config.yaml
n_layer: 13
d_model: 640
n_head: 10
n_kv_head: 1
head_dim: 64
d_mlp: 2560
vocab_size: 16384
activation: "gelu"
norm: "layernorm"
norm_place: "pre"
norm_eps: 1e-06
positions: "rope"
rope_base: 6970.0
rope_fraction: 1.0
qk_norm: false
attn_scale: 0.125
bias: "none"
tie_embeddings: true
parallel_block: true
init: "uniform"
init_std_qkv: 0.0294
init_std_o: 0.0
init_std_up: 0.0294
init_std_down: 0.0
optimizer: "soap_variant"
lr: 0.00198
beta1: 0.95
beta2: 0.95
weight_decay: 0.12
lr_head: 0.00618
warmup_steps: 200
schedule: "wsd"
decay_fraction: 0.408
decay_shape: "linear"
final_lr_fraction: 0.0
batch_tokens: 131072
seq_len: 512
doc_mask: true
z_loss: 1e-05
train_tokens: 721900000
steps: 5508
dataset: "wikipedia_en"
Each number is 500 + 25 x the weight over its row's rms, rounded and kept within 0 to 999. Layers, rows and columns count from 0. Numbers have three digits each. The size before them is the row's rms in percent of the matrix's.

# layer 9 MLP down (transposed), 2560x640, rms 0.106, rows 1956-2161, columns 448-479
109:527561515559451488533472462542483504499494470502455513502508475539459530489486515487481482566491
104:538506498508491551467451523505462529565444489514512476483459446471482519545498540492473516470488
085:464534523491537482557496465498508517507511530516520524505447512492461464473477449497520486472532
101:519484542501481514507428507506521470488529493470482438489462510546523489482470508493520479505464
116:462502522509518519464516467466505543473504457525454495508485503465488496518530569499515447482534
095:507514506454485483491450497475483488509476528511453551534504535476526503509502532522533550517502
113:511533478529496523515502441504444501516474510515543485491500529539488494477476502497565528507537
094:477507497510505497504470499498490524490491489515501502527537510490493469510514538522506515493509
101:468528464452493511441515543473477471534472511509467489531468508489515577522463505473484504526489
107:467496493492493509499503509495507501513483495464523494487514496504466494520452473496516506517459
093:484494497490487507496516493515509501495486476521475522509497515492504474478447533538534481523495
106:469518519510484510497507484552481526486465473534504497486475482485533499539527532510530474459519
101:529514532486532554509463471504523505433486498529511493560478527498518476460496493494476459513471
097:494497505517519504505523491507514459491510488537512535496522494487524492538478501493542489504469
102:478489526483547489507479493490503454498535529533533489507532496512512516557534511529479441462511
107:494534511476501451465502545491507489513500506529491475539485498497496483421473517491496503503513
110:451508489476467491488495533515519455511569500496515477518506489500518502481490507468525498494505
105:512518508523474463500495543548477515527482485532507527521495474520522527503533532517559510534519
094:495532510512455535484510573530523475516508504495546486465497499480569479464473495520578486451476
096:515490470530516508474476431484510505502501540560525497490482501495513518522485481494494541540493
094:508525468498544487500490461462496497508497521495479533465487500517486481426513498552461474493482
101:485527475502484493492500539473504512521505495512497526520511525513501513503501465494483487505502
104:522535501481502503472475479504497505498527508526469464499490501526531518462494482490505435482550
095:504521506498468510472495457489489496506484506461461524491526480511520521489515492519518504486488
102:511473520482446529548462537488517526479491503513488513508487472471512463476499579495479511532513
107:485564508507498504458473519506503481467471486521501475507490506471517499494501561482516495509520
101:507458508517520496488453529487512440487521481503538487514519463485523497494462523486491497514479
100:505507490456517538482509498497519470503510470525487479456462531500457525526532500541510490532525
102:518527521485481512493520490523514503491468481516485455488503484512486550510460505484471551493484
104:536509486542488522516516459505533510490466467483506442504481530559513527499514490465498520471485
098:521536491496506487576545498495551497531511549513490496493509541526481522514513519520479512486534
091:544506513493488508526505566484529498519481508526479549478522488519511511508479487513530529499536
104:506553507517484524531496524481519521489507496502520455466486512513507519490501503444501510485540
095:508493503447491503438467502497493498495583464500455536491468497515426495487505495452505522493503
113:523474487477508512506504518518519516519512473494516472506550482519477517494489492492543470519490
103:504481485512482496485513466537497509495470493511531497501501461518502486528505445485511515470536
102:495494548484484496514551529489529502493488485552511495467519467526482524461503484523482512490509
104:529495476486512453458530432515467541509540481495483480502504501488497506555488524491533523491497
094:483477473484475484475536470489492540507516510524502517495490501494462563531470476489515472506523
102:507484484504493441537510522484505528503499504500508519445516521532500501532507505509431510479434
098:476492527489487550490558464506454461516499431513501512484483489523536502523527508516496476484503
102:496503482503475520504477553466493485521530487504522452525491486520495493527473488514491460491502
092:499515522498526475509483584484517500478470484544488489499520473486533488518508518532457469495509
107:509474480452506518546478555495493476452535508561508500514533519504545475479524491499476494522493
095:494541498433523492491486511518454481472489511524507484516481513512496572486543488515499509512497
098:514502484512503540417563446486508525509509466537532505474487496504510471498500565530517430521508
097:533475514478511525496518572467496519460480573516519514478517483523496480467490540497472494494523
104:489505452498494477479481540530454489511487494488515484513486532501517502501507538499493491500557
100:482522537510484523544497480479549536526480490497532489470461472499463472493491507480514503515517
099:471500488537446522519514494486479464468529405541502526542490463511504509510498523499522493484499
100:486551448538468517474449498533499502493472476500513494520531520529482504464479527508511517460465
105:509495489530504510429529533491471552549491473509491523458525499519493547513510482510509487489490
094:502487516507497496479485505527480469504474506505540487491474523469490471523493515473463487489541
111:467500471535492536496470471489467481507461510557458505474557524538520485498470466535557495520468
100:519523493494492538506515508489498496585485500504523500485482535492504497488491528535505517504468
089:510449491493469498518534564471501483493517510516498522489502522520533474511485487507496494493494
096:517509509502489544468491481501459461493499465484509503512490507511489481549481500515489497519491
082:489495511484532456500511465494486485487493473530499529471509532535517528488536488515519444499512
097:524493489500492538503450544520531505506523550533471514505489493488439448530522507461517508497469
094:494464505539483486526495498477516476498498491503514483537504480527490475492442510539493534493477
095:494473559504481523501518579500500498532506527494532506480523486511503463517532461498465528439523
097:509528536506483531456494505483513479503466538471510509512470523526534554496532511486535538521462
103:479494520478541471525518536516480490507503504489497488456486462526533513513502504498535521503503
091:524496495501494512472490385493516484492505491484485501496493475504561493461493522466485472492499
105:487495518433502492538434550531490509477514487524486509526518533463493504490450468459515490499479
122:471517478477472543536523460510506449496493498530478523484483449512523503485458516428500468481533
101:504509474549509466515503507509531518499522481508514482524484535485499496530502506495511490515513
099:465463516517497494505513497531487466470509510506515480492541527454536501445457506495474512519466
102:438501540510469490514498513532475496496470502461493522475511561502534488504542481496507501493462
098:507564528524495529552512546501526517463487459514467487486516499487487501517530490505520453477483
104:475517496503519502529538465519472532531504539477545540504556498510492486496516507531516463446511
093:480540498512472486524538493500531524514498500467504526524480525511537534529496489489471525524471
103:532486423544494507559519450450481528504470456536507484496455500475500504531464475495547474532511
105:506492513506483538496476424511478495463469489490508500491513515503499518482472513482499519497510
110:502482495503487479531531491576501462496491451547514509489463444500520484445472494474538503521517
100:563451528457494494496493490570496480474536490502489475517493518545522508511492500494471481467470
093:478517485459453496468527503506504532490493496557464520484532484527529533516477498465481515520487
104:480504476472494523501458477505479518485489491507464473480518490519509500537489506535452508512483
101:521531493478471488532498498430504527503480479517492522506542524512520471514509459481479480559550
102:493522505500471509479521490470510508470464471505495497496454453453510476512525498547521514495480
100:465537520477489516518529500514515469517474545492519467506443500485470526515499525454539493487518
104:515485541514483487497500552550504521522504467521506494485517491508491485477513510477502514500529
099:484514511489481526501510496451507517504514505544504525501475545515481540517492489481469475508514
108:454502476510481513524475490515507542475532523517481499509514501518490506468491500471523471484507
103:486474521515506511484456480461512502471483497482503488477500488505511513442514473517487531515500
104:487474480479516529512533452511476487488496483494505492467477522527514513552532540510463525437478
104:520492495471483553482478515511470493528475529439471565513543534533473477443526479484509509490486
095:494538483515518493472487508475526517487453487485507517496478527424541442495516494532527524482504
094:521484493450495457539466511479485497506462485490483519506497512528516485547533516482467486492459
102:514527497490540505444519519532509510487533503468559492499497511493501478498455478495487489544454
105:533541502510517499487534464540477494441510503556513518500500505456524533472504514502523480458508
099:478516512544494467511483521475494519534497485521488529504518512484504518445483500514513454483473
097:506482479532507488518492465546481495532520497494511515474536469464511536507494504494490522493481
102:455483476500534526485501594518524512454464520477500505499518541525468512489506493513485503529520
105:515491469518511477513532457512505473506504453494486448439480538493470493520493518465511489513559
105:489494490510477524501512510503518541442494547502492495482521554481519499499510528475489517488461
107:527486492508465478498506502497507468514534540494486506490492492457500501495503524497485488555527
084:483539503499508495506474509536523472492500474498520501500445512506453495482465481554483513492526
099:515485496507524500502483491520497511528501515502488517513516478544483540482480517535510511505497
095:530513516505494477516507480489522511487479500527496533505492490505523468506531542523456528482490
100:494516524485513501463475500506514492516497499487542508467511498507522523512547505502501452476486
106:518537505499521510520519524529503537529491491505500529515487513503514538491527500462452515469493
103:526487483514529507444517489500482548568500515523549502460505536504472531497504506506513504485501
103:468542524485452485522515529481510489478483516532504524538487464506540473547542472536488516498442
089:495500505477490512505487516486503540516493463521495475466532487474545451488506503489506518513528
096:495533524502487495520541476503498505507505504481481528500521506478493508520493478509483487501484
097:489518511491466485518471477496482512519470483534526499525513515499488480532477536510543528479503
098:503495471512513495489544517524503482495532529459500522540494495512476499524483520523466477528496
097:500493522499529484486501533519503489534509492509524520486522527517542471470476521472513513527525
104:493494517500459453513486522518527523525481498495512501446515496519484479518512492488465529463491
101:525508493508492517482510540509476549488527498499505494503538508525480502511514479465514491472512
100:512480501554502499521447459515509500477527492518516509472508505532517483489497514514481514504503
105:524534500543465461442430475457466544523533522467508530445506518494502491469540526484493549515489
104:475540526522489496536483522545492494469535472528472525461516501505535491502516490480497493462451
101:502459497486471521536524569538497506494476474523502516523509485529534491520492517463477501525511
095:483515495506494478472477488475537529478515501501519460469530492522516482486527481535514540500558
097:538487476458492480486516541475498497475533487476547486501510526488470507533543463514436533507475
105:548500508489495482518508504489520522513532498503523540499484522472486489561519473466517510520501
103:513442499494523506528489552526486516540493479512543501496481506481451462518526488541502517501458
106:470526534570489498510522483521498502468519468493497567510513522533477526509522498488515479452525
103:490525477527499502518495513491500519510540491491528465523480494503512491464531506523507479514492
093:488501488502492531434498454546471515495447490533508479501482503503502466526514507512514485527497
096:486510478523470497504507458508543525476521492502498499492446497493556523528481514480559497519489
100:516526501510490509527492527526480505508490517467455522508476498476487464480485500470488486516500
101:514474496471515520480511470518557522503470486480506545520531479503525511475490491511488527524520
104:489511522483536448477483488484515508527545498526492498496446476504504505473506520502534508509472
104:529512492492494505514496500498477488504506512489496531509521518487504515499453469497464547498469
101:526535481519520476467514450494446483507513524493499488523498506499535482486501504484461523543508
099:491478440496501473472540496545535514462488431494453480519512526505518512484494513535489509473499
098:464470568507505522481430523525523526515514507495480461459521477524490517521496515485481499514544
105:538508523494517501510525495526521506448465469484490493438510523494518472530511499496494499498541
096:506489520494501508463442428496501507520521492505484481485501500544476492546502496486494533485485
099:501510497475475474498529489533524471503542534538499524498517516499517498513481520465495443520453
096:509481504527582564518495508513522458456480501498508500526513481527487471556528522502518485470505
097:447461474505525503502509475444492531485493476483519543495495475482475522483529489519455463505513
099:450491530500492505479458468545468502507494448511497501488510495495519493532491524466519529498533
111:518498535515497496529539480481504520494524503462504502517514472479489534491502503424520530496504
104:514511529529497506478522471479483505506504489494480566498509534520501540549499521505456550481524
098:552514485511469506461481515499485502475526509488481429504500474476470500531524470485497503531471
103:500488523478502506523496517502510526490504484505477475501481479499495526550501476528460481499478
098:476473482515518517518478543454520529455512519487505526500520519523515536462512488537503536503514
094:506498511467524450493536545524482483486486478428489510515516503500518487484498499564520488520456
099:511489490460485472496531512547476512505485479473485529552508530517517514468510538537510488502506
097:514492516550484498519475505515486471517500510539488507486528478467476482518502540504505472517501
102:514473502519498489478513468496525521500500515483489495487512497482511454470508519529538531488505
107:505468478503541506435509492528498504488499457518539460506497506482511534517529531514515509476507
102:470496493524522534498488503484524491508469469504511493476460456526467512501518543536544507464474
095:459486525509498506514552532521531528510512502530468530480503499465483482535513530475496525482506
100:482466488511476515490522517563483500512498502476487492443449519522474516487475507519516475479457
090:478488518489457513510518525459532480488459539545481531533484428476528469520479496496524483516500
103:495480506519559495547505523473540509536485533480531472514501492503506503520475437486505485481522
098:483510489548479529550526507505487492474509511490479524481502470453501459519477514486478516484480
091:505534467505509513469500507517485438474482510493497495540483464437512445469528474523559518485484
098:563478491489442495504493493481522468559494475508499546514513473490515480497515512480491523505512
096:480489524482532505484545537508520468503501505511501556508463471492516494496500537506543467526506
092:502508474494447512476514403501441493560498527452498492468479526555509496529493495485519500536523
093:479487497474506469508530489486479472468505523491489484474492486494469524526550565506517497517484
100:517475516537512520479503524519488451535512515501495474479549479517504471512495517509491531495521
094:487481504467478487526516532476486565453500512515503493448510476472507510489498498497463516470480
106:529525514492490539509531487498515517510531517476507509528455493513455481507515518466518518491495
104:503501488551514482520467475521541535454473468519504518523508513510480479495502483498505502515484
100:516493523516484458518489481487553511494519504472513516551527469504509474470516498517489490475483
104:470501480520510463534514473496474494483509494522494519517517502516560519475532488506521537491488
096:522518506457482532515474527502512436494490458497506542487525484489481508512550500499514484514480
093:500435521529485529507533466493528477511510513522511518487507493513548470463495488515471491518489
095:528509494554495508507480471470513504524490535521471489492521479502479502501489490500518459493477
101:495546504445467501510545540527491472474506515502506477490485538451490479509503476482500526478529
097:459510495505520527490487528502485492520473482488496454463498496536488526500470513500493512544500
104:519513499533498484488534490499480539499522502514458530497508469511522496459469474514508549525509
095:505502485540502489495494475479502531485517540492512516504500518532486469500493517421509487488522
095:511519543548479506475455520458514456493550489468491434455522520488481496469518499490509492480473
094:491518479482454492509442526526502554473486515477473503513558507485457503482523513511508478520479
096:499511540471526501504503528488511526475536497509523467515469535507460524474493558441502514535541
101:520513464550519481513474480516486502469533500528493459439524433491470494490515490479510495482463
093:466483500494479510476503524470493519500506491493472511477504467471486507479408478487496513507503
100:521466538507487516477495491505485507517494519470540508522495512516499528479488538491486464484481
110:483498514485512567498504525488515491506486499473495513492486547523469482474521527503534481491526
096:514484486499496468491509531451499502484522499509479512483468460533534528508504465518532459492520
097:524492464461458492500451505483483511495493510486528537506463544488477502517500487470486482512512
099:537505476552479498489555490535502531492516531459506468504529503531491498448489461487514467518530
094:505476461514486516519508528501486496505511483574491511493544551506471512537483509470509487511519
100:496513502495488442510468538513502496500522474470537511465542496508471512484482484470500475532503
090:484467481501454534447522401516495510500468498527529527492508484526497490503536488463486522515520
099:522532481515480508532497430538511533510495505474509507474499506511482536444513534491482486497522
096:455494503452516519492496534467515523490484463523477477515511519506483528509525533523451469469507
097:498510496553513518479475547524494494499507495504508536499499493490503471581458523459522476504526
095:502465534507478521500464503505507487532546477486485520499525509478487505510494521508494507520431
096:512527477482461420490511574486505464523512495499497452496541513491542486509481492495511470506562
101:495474510521482486515498522528514547555512481482491531504528497524487515457492524534531475494478
094:489550517521517498552523469464513520507538501459489520467514489489488507474470508483460518465480
089:484466506491510451486513548464479531490498470546488492520521491539522500533450484461510506513481
100:505523483497520485494557531509509493529496516517502496464478459475530505509458506481479488490460
099:521517449524492527520462503502495493477555466488513477510528483481494477536508480460484479545462
097:512477472432480469519522476500500501527496473506502502509512487536485498528509490450537490467505
098:510526495547490452534475497477486480520473490514507525459507518490516530489438487501486423495556
092:487471473493468486508506475545535520568491517478509489514528492512479493550511533501509443493479
103:502527446477556493507500558494463471505508545499484456512487502491498531515509487512502498500465
100:474492538549490484479508476470526503524529485512492456481499483462518464507499494505492501512461
104:518558507533481498512468472529501443542505563505502502485495501499534508537472482473522490491493
097:482512469488499472461494463472553507515496467496516480519566503496446514525444500463459496514473
100:579512538477505536476471512533511516495499490483538463480497512533515484477467518478502516506512
089:523524508517512502542453474509476491507524519518517485483490476518502505476479515510472491468530
094:523521511491506499468515501508482572524503505524497448476488530445498483475547514527512525513506
096:498540488486486499477518497503491519523516479494461524518534469473506482492538512537505541492504
104:444488534485518482467531533443482485465450515521475447484575485495498468483504483518492499492496
103:468487474494467496511544526466502532510501486527520468486515501503502467528465498492505534527528
# layer 9 MLP up, 2560x640, rms 0.1, rows 1957-2161, columns 448-479
104:451480491482485518498501517531461488509522570502464454504511471509497476489526526455447534471510
097:540458500524489527501505499467470497514512464517460494499497496493517452523493509513505489499476
103:500510552527473475501460492458481478531512469480512505435543514506479511553489506500530484492478
110:499539513502493509514470482523487503455518493514495512494465471500434534507492503500475516469470
092:468530502514507507464516519513508506497503468506524474507511491484490565509452489483480469508482
101:478515488516506506512552479499460489516468503478506452521492499522518463480568484512592543443519
097:529485510485499507457509510510561504506513483518489480491478471506503501475498493453498500491514
099:500447473497484483482513507501493511492533521457511526493494470486488468486490488517503527492451
101:489490478500491525465480497490545525504517481516472572492510491459498531478502501498514497511500
099:548481473538490482479492509519482490491521488484502486496488474493497536504516477483459488473487
106:462487512483527546505531538488481511533491505496494464527483502520512489522502500461504510445475
103:529485473492506519520509460494495495508495520478416493529494511483506552493491486475529456495491
099:503473486514504547550469539476539577518506524486480472535483508442489463529527505475476478499488
103:469509524484530484469508458482497464491513521507529473516523508486526480534508485499469467479487
101:516542531486518497521521502482480502505517487517553532508512505547488521511510487496496430492496
103:486510484495462453513532521447490491496492517528475472473501498484506545482475499475457491471487
100:493473489461486554534470524481486529465516475479515485494460524511480471496487497485507529517519
092:503467498492521522540489510513477517526514511465480502540482489471522495524521481509464514516491
096:515461507491477500471501460519506487521548486524497500487507508505530478531525506535484528509518
097:512506497468469492541468517495516500496509483501520476470513450460436577543490514462527496509500
098:511460479508501506458472494512529544536501504481530559505459517503491507497519493476499514487500
106:545534518524499508456460519499532483513500521488482518488522554514467546486499533544500520534479
102:521485484507490491472480484515499534521480470507481469486459510503477478523462507542500542446509
104:491483471467474492498540521526555517490489518521442533488498505509473526502525474507512522518476
102:459483540503486491514493487485539517526464485489519448505494518496460491507508454469465493514453
100:475529481476490474532480515563479490523495499500529465509512551504495512488521489456512526488446
097:483519470525448471495512457477489541501481477474477484467511478519497502490499471511473508520542
102:549527537489513532493522514484534476497481540493506480571532470503475469496496509541504460487536
109:547478507560547502507486437514489486553467545487490495492469491521500521463493504513508530541509
101:467498510448567514507542489518518508500485496505498516512490535464517534472516491489520502511518
091:492484495506480474524483510509474474541502513504472478537535547492488528495504525514474486492487
098:482520469501525502481473506508492510505510521484472508467493529439476515491500492528523468502478
100:474492519471450424445560476441477515480518484459488479490501504506480478455519486486494518485504
102:493468496482513514503479505495495528518435498469532507496535486498487497471518544551504494450484
103:469514490478519489498535535511530460512444492517492490506541449517490498504523467513549532525507
102:523494525525467498521487520522510526546537504468508439456511478534503518529528480508472512500537
106:477537508495475504482495478502532535486462534466519525483502486498532518495521505503483514495510
096:489540496500490541467498459497478481489503509490492479481510531508508467468542505496502544471444
100:518485494501498512519474492445532491469492456508518518514493515440516518507493501483530493481494
099:490528515492521413537499486517518453519524494530503511497473475527502551455513505484498516509498
096:496518491495524536496479540467483474514458482460490462504531483506491481511482504462503507469486
101:541507496451491504494525506491500503524534462470460523489512525512505457489520488537491507480527
101:488481496534498514534525510521516499514521467514488490475477512555470514478518501502469472530481
094:464527504564490496535569509484503478494471515502538496530512469489482502487488483500443490450498
112:487521483496506456499493417455506537513469478518476497449481474503502469507524527524490474507481
100:471538488542519507486548532520511497515537506497511485489512528469499498496506509522507524513483
100:525485456472516545524477495488529518466482441545509540494474449496505520538478478542501485502474
095:509477507440492476486502502529474501490486474486529547513486497468477487503473497500511463532523
096:518528517524514528531531493478504492458503475477484479483478535465496509530536522496541499498482
099:449491486504472503511526558526511497501497552537496504475529466500486520485496496500576508488507
104:487512516555530481489472523505520540537465523500529498444511511500471498483505491488468488448465
101:488447507475516499493494472511512524507547465548510507518492502499487525498511535495479504511483
106:479468476474482515512518500479510505494481469521485473472560495511499507525502515490533502490492
103:516511522545501520471510504501462487542505534502495518477527524508492472480486473536511480480495
099:520501531516499492509457516533469506512513469462512478477524513501497482514479530497473505482542
101:467517449498512522506523515490489469499478518503497520471474507514535502522495506531495484512529
096:510488464486506474547503502534510556513509501485501480501503453451491554488501548498479525537474
101:482566546509480540516506535511508502511495471524519500481509514473470538524503481479500515501477
097:494520533500504543486528418483496459556507519509528471531529476507487499471546446495514484475502
093:510464484520520536545534506502526481505515484546508511470485510471492539504486529482506528490432
101:513466497501478507489531477488486526524487483497502478483510514501502460518536504481485499475516
100:511450523499523504462477496534470556467503450508427502539551506482549475522480467508488485503475
099:453489518489490530465454438484434484504523491467465521519490523525510491521465478495493519504514
101:490544511500505559497455508483512457512480490513498482505549540527464486524512510500523532491524
109:506516498483498497539530473522491540514518471497499514527496463488501526490521495500478481491505
097:499471468478484520470548508489467486566489501502481500492502484491537510473523462450530546494483
099:516534468512507527478472492511502498454480496490491516490500528481475488485492509507491503515514
098:476517531554502480517458501519490535517529456462491477467458538469511466445517513491499504502498
095:520489504480477482495546483487509485490511465503507470486477493511512482499537510471532540530524
101:491485472525502456540517498516477503473497489481519507489491457492451564521511481486510447512476
098:499494502502503487505509502527521516459489535508514472547544498497484481479517514504492489488488
104:473521517488520531546505522482525497523525562493490484527503508527478517456482502509533500508512
104:524497530506504482527490478479452471452508461520488517525519486486444514506518493498488538497489
108:526465504488499503513488514498486495502498490504508507494511439481516466489522472501505458542533
104:507472502471503511527492474502495532512443473460479488533506506551520548513560503471477506460454
098:500512505493488514486466516511484543507514511554474484531493493472466521481452488475564468465440
096:508531538485495538472483471504495512526515490533533485533463511473487498482607496508487501506462
099:467516485519521514513496489508496475524510466523503536474494488465490540506514490483485483516489
101:502482490519498503463540495493459564505530441473508497499533506527527494519474495525501515460474
100:493514509492483494474449508542518533505514545536543536488480519515520520483516459488465500484525
101:505471535524523470533496470436533430499487492483474494480520459495516485498549528505495533474518
101:517514504481492509488491453489515466477509501493493507430498500493492466516443466500533486530480
102:473469515518483519512513518477503500454503520492483508495505541498490483504511489488464486466515
099:514489519492529501481522506499542521522517538481479482530516506496476510483488490489524491491475
103:486513498490548515501471479510457478522465541474504511492506487498495499521517489511468518458519
108:466518534532535483470529543497501452495473503490527502476502509495489539492471494513504500444473
105:533515494494476511508474461483476521462490522519488487483524502502529506478504532495527465524527
098:481509511504513491533491478523527518494463481488479497469496523487492479511489483526477501502517
100:522508531490515501504461536542524497492508497463456515541492513527530507487492487527514518551486
102:481450520576516525509492468511495503511471513491517536504525440494469493529543504491535478478476
098:540515476518490491441491509476526510497507497528478484519473518502508486512515486481537542520474
103:499504484545481535518503493494479496474502509504471504503475457493457487521508501473482513474462
102:450495477472527508498529495478467507467483468513500487510494510452480496509548442512489508501447
106:540458483509513511501458466494506486479502542522473491479495493458470526499547460491542496513523
103:550499503481525484508507479452525504494509511494488479488512500478498511509510476472494520499488
102:537457505500502480496544479484491472484506550477515489542504504494474488453488528474476531492445
097:565419480535516515531518456499510514526471515508506502473524492469533525544522574464504479497485
099:496464538517509530542551517510470483487526496501502501473497506459522531497510498496519502490517
100:522514514494468509441512520485500510471486517482503495524473500522480558477519540523503538527492
094:508503521478512488480559500443467487479461498489552522478530482543493477500512488537451476483497
109:471474477484501484461523506488488512526536450502504476459521510498488501545543485516486475501491
100:475521510531466467453498510488493491507482527494499478521478492480527466478528525467529514460534
101:531538473533518533542524528484461507493521489526522515495520494510495536492512526455506494489466
103:521507525518519510493500504437518486539511500497543519550468526498453504488518521505516497507505
097:518493533524501449525548460505501527497491519522539502474504483457531455489487445520434499521518
102:505472500479491540496485494496540501497518508504503524499504543466486465532511507463513500563489
100:504480486509503524513465471523514451500538523452546489486483536520491494477499495493537519476462
099:479495523521504501513477499477482479471535533478534459520521511471476484524514495503477498475453
104:491510535558526523503475490522488495452489524454531512470505496485498505501498490476481484489472
108:496490506554513517502544512474511511503519501492545493505527518497469499472531497519494514452529
103:481492489591473518531516479510500502538486523468491491540463503519489468496482489494533489520479
096:517497488486511519521479512547496480519498528531451541511493479506453527496558486492534510532506
102:525550506572475491489496533524518495490521510509525513527511510479495464511492466473498521471471
098:484494472536462563521549492534480460532477465483492475499522511434494480484493498534494491455470
099:468499519520482480491490512478506487508549503520492518487431508470475534515520468464446505493504
102:516530474501534477480477535558530491532481506461514455530498508486464519473484493553529473524469
101:536495510514490502482495518522519526496519502556488486500470503497482515501492495515502518480520
098:483537488517493519508478470468521486525525552503514501503472516483486481498501492486505485568545
100:452501519530472526509533496479508554488470525518526455503488492483525515478425509446511478511490
100:479446560536536480513464539550417540477513504485499497460470497517479505518499476520507514518480
106:504491518487515506455528462491523525516509509513544482473483496512495512517488489454515469512498
097:453459541519486491520519446471507505520491474489465438488491474482491505468506492480509494526470
100:496496500479481529495510514520496460474538526516533507521506532522498510502532523473562531466503
100:521506506489460515488554526448484508483481492480503453522515560535466527487491509483562500524483
098:528545517438484508541524483533506499501495510501521456471437545509493515492514529511538509507474
095:473492472474485580529513516477478482535448487477524527493503494474491456475483489512536505490511
097:496496529513495555530475519526478498521503534489527480474471481482500499520480508459456496532522
101:513494488498512480502467484516462502492558464503509484508535446434451510427555517481481504480530
100:527494498511529470508479483507486496525532551506479544498528518476487500525511556484470520558470
106:476512519531531517502488439495461501450472527500501514500485491461504524534514441493506485478533
101:527500515471534524465509461502520452446518466479475530526503518526494495519459489475516516499519
093:477502503512480495525489477542508471491474506506482461471478541489463497467473483508511500463514
098:516536468532447520507539456504500483483504552497524519497505507462484449514491468498471521477522
097:529514477467495540516479485477487454464479444488494494481491490490501536516495512586494550483471
098:471478531502526493481521517485509511489527507473488525511484496495477456497492441487485472510531
107:492497513495492489482534517527504505519555500521490508571469525486491540425515486463558539495524
106:529510488520493466493515492439484514526497507491479494490513545538510512537486517490522494480487
099:523523495497502515512530487539530510531508536475522479510494484493491535513517464451518523497507
100:516485495505496485495496489486496514487531531467468544510493504490532542462495513530474498503509
099:534504480504500504505511502498478499525521498518556528416493530524503498478470493534465477463533
100:462518479516519534512508506472513489493480443517506515481454558509516506490462547480507512495525
100:502550519492483482457539509492493472528489482469512530532512511492481487498547492539555510501501
100:546477480474486495543522459530490492502521470548497505476489522495471506502468478504484494507500
103:491543450500537493451560465528543488524503523515502472503534500453502502475468466512518511499528
103:503498529503510487517498503500532478463517511481501499450468524489519536519496474521483493466512
102:511516523488490553473517526514507482458490515484473470556480508448465488466501466463506498504487
101:456492507506504486524518483486547477495525490486536493489512502510503527483507468504490556490485
098:491522507482445536492456489471432539528510511488465501523472489510481491485524513499499517503466
098:513528501520506491549504502487513495490475523503487504488473477495578487499469476479496461532512
099:505529492497454530504477514497534483499476521524551536455461526500467512483540509490490484479452
092:473504480524513561519495519477489546462481510528501554545494557492471497514511525476563507477476
100:544476552501495533494518529465488506470505480512483508457483460487540525536507476492517456517531
105:526493510493515537531504471495455497489527445466497510494508460504514510496491475475453495416478
098:508501463490510485534547499492499505512521502483524463509561525475479509487546487483490525484534
094:532521516466535529479499505516512493517492512467545516491484515510511506511502478475497502505470
098:507521478478513476502475523518483501478568464537455491532485479500535444445490493463523462531531
100:488513462482467474493508460469500518539487499487523516423547518491512508473485509493502479473497
101:483524511532457496516504553525506508513507498516491491521494462502493496509495497493527493512464
104:538453533532502524487531469512499501478513522481517529494503543501469458495516507503468510458462
104:480464481513501527515525499484530489486485500473480476531546501486499510522478523512497511497493
097:521517533523446475536498446535465509490500519511512458511413513462511499509493459520513501512507
102:489538499472494536501514533503508504488502457452473518508463462470500527497470521499458495443493
102:487506483455479540507498487519483448490470506517518483521517501496517476471545528496498500474514
099:512502505502530480533499483506510505481511536498513488515476514534515518504514521471523459561462
100:538439493524502538488490484554484484502532542531461478487482532533503461459519454520507509469521
103:469494502510545484504563509503500471495527495521459537506473521517490522474527497518473521506499
096:486536513503515482472500499492534461541551449485437485546505474461506516492496511478504477525489
098:473514470511514522561502481462458500479476482474460550501491479486507520530514506550510516502484
097:465526534511488501523470499512498530506543450535521497492526487488513533480511487500531534488492
102:513505472499529537536508526526501513518463495465535508491541444514440525472525486491536474544486
095:479485439454527499505475516534458487496491488479526489480510514481495533529517529523530487491486
099:508512552495517488504460479476471494464550486520499502497492516486426477485516510455512502518481
101:517522469521453523494514469531503524492435504527495484497487504491484525471514486457509457470555
092:517517535483485509513478456519476450520499490436481511489536488495509470512485489548507504537515
100:492502536508515519491484527535497492523541478501479553507556493515473531520451536491489487512545
106:512473498498499562532499493520546510492482486467511459509486528488528482467525495524487525484506
099:498492490504504479538443508509492499477483497499469468517495502497505477503484468478542498481486
095:496473466487444492521467522493500510531534483474416477474500515515524487474468510498481516528467
099:512483496480516478520521487492513470463507454535467515449458477460480498485499484542464479475492
098:536521491496455539502499515551498457541554464484532521492504508546490497499501484505540502554494
100:526521458488560469476473536495509504477516502482458524527497480474513494514524541489523524481515
101:517524486517507510474507492500530485516487511531529490511472522502475522512517454477489512455486
103:496506482529540470499504520452476519484504495523453468499510470538504530519502519477567530504474
103:496492476503533467563518494525499522499540492496539519506512500473495479531475486482526518508488
105:511500506504501530488507525532527496535485483487525527473472526469522541500530499465486492502493
094:492470563503514547473519469539462453452513478549517531501476512501505512530516521511504543501481
095:479537501504521495476529524504546485521503543560498520474454494504504502547461489532464506525465
098:462516523524490571519475478495501501526498514506477504444548487519516503536503511490525542511485
099:486487486519500498525508498492500522499492495498537552457477465476510466515503521517477549528528
102:498452522537516471489457513466506516461481478499500506502504470507521481494465498474503498552534
096:479473513530499530510525524522488469503460490493464469468511486491492488502498499543495515506486
096:546494500502481502495511499516531494491472533461513488461535547522477480495536530494502526493495
099:483515513481497508565503479535498505483492520517494516532504493499511503488494509524505507498481
097:507549510509476488491468482495456495493493491509474484470477462520504498488470488487496521546522
099:537502488512487471451520522485475521509511496512569542493495494492496546490500528472538514468492
099:454506464508495546481545477501510511553509523473543532475484527479482530514571538519489519476536
098:529490498521489520518498486493474518514501496491500518477502488499474482481473444501536432498469
097:508512509497503486500504494476451493503511509436510505507541524491482483490501464463514498502497
099:509498531522534472480534589470492516469452520484492475521497504467497563494505468473516499516508
098:473495485499501490542497505524487507489503494460486529518484495535515518495497497496499497482493
098:499529503480475499506531484472478462474500499472489485501497509481486517494514494478512485478510
100:477501576493502508442482530486460529504541468480483483547482485501482529467512498456488509471529
103:528473500525507522490503509554468484508459493521470492515489515500500515459485536507519486506498
102:473494506487513504504515529514480477505515508511523498471473512471478521495545509502547497528508
102:478457508508482519500488518543490477487491519482517482517528508495485511500527471489471428520504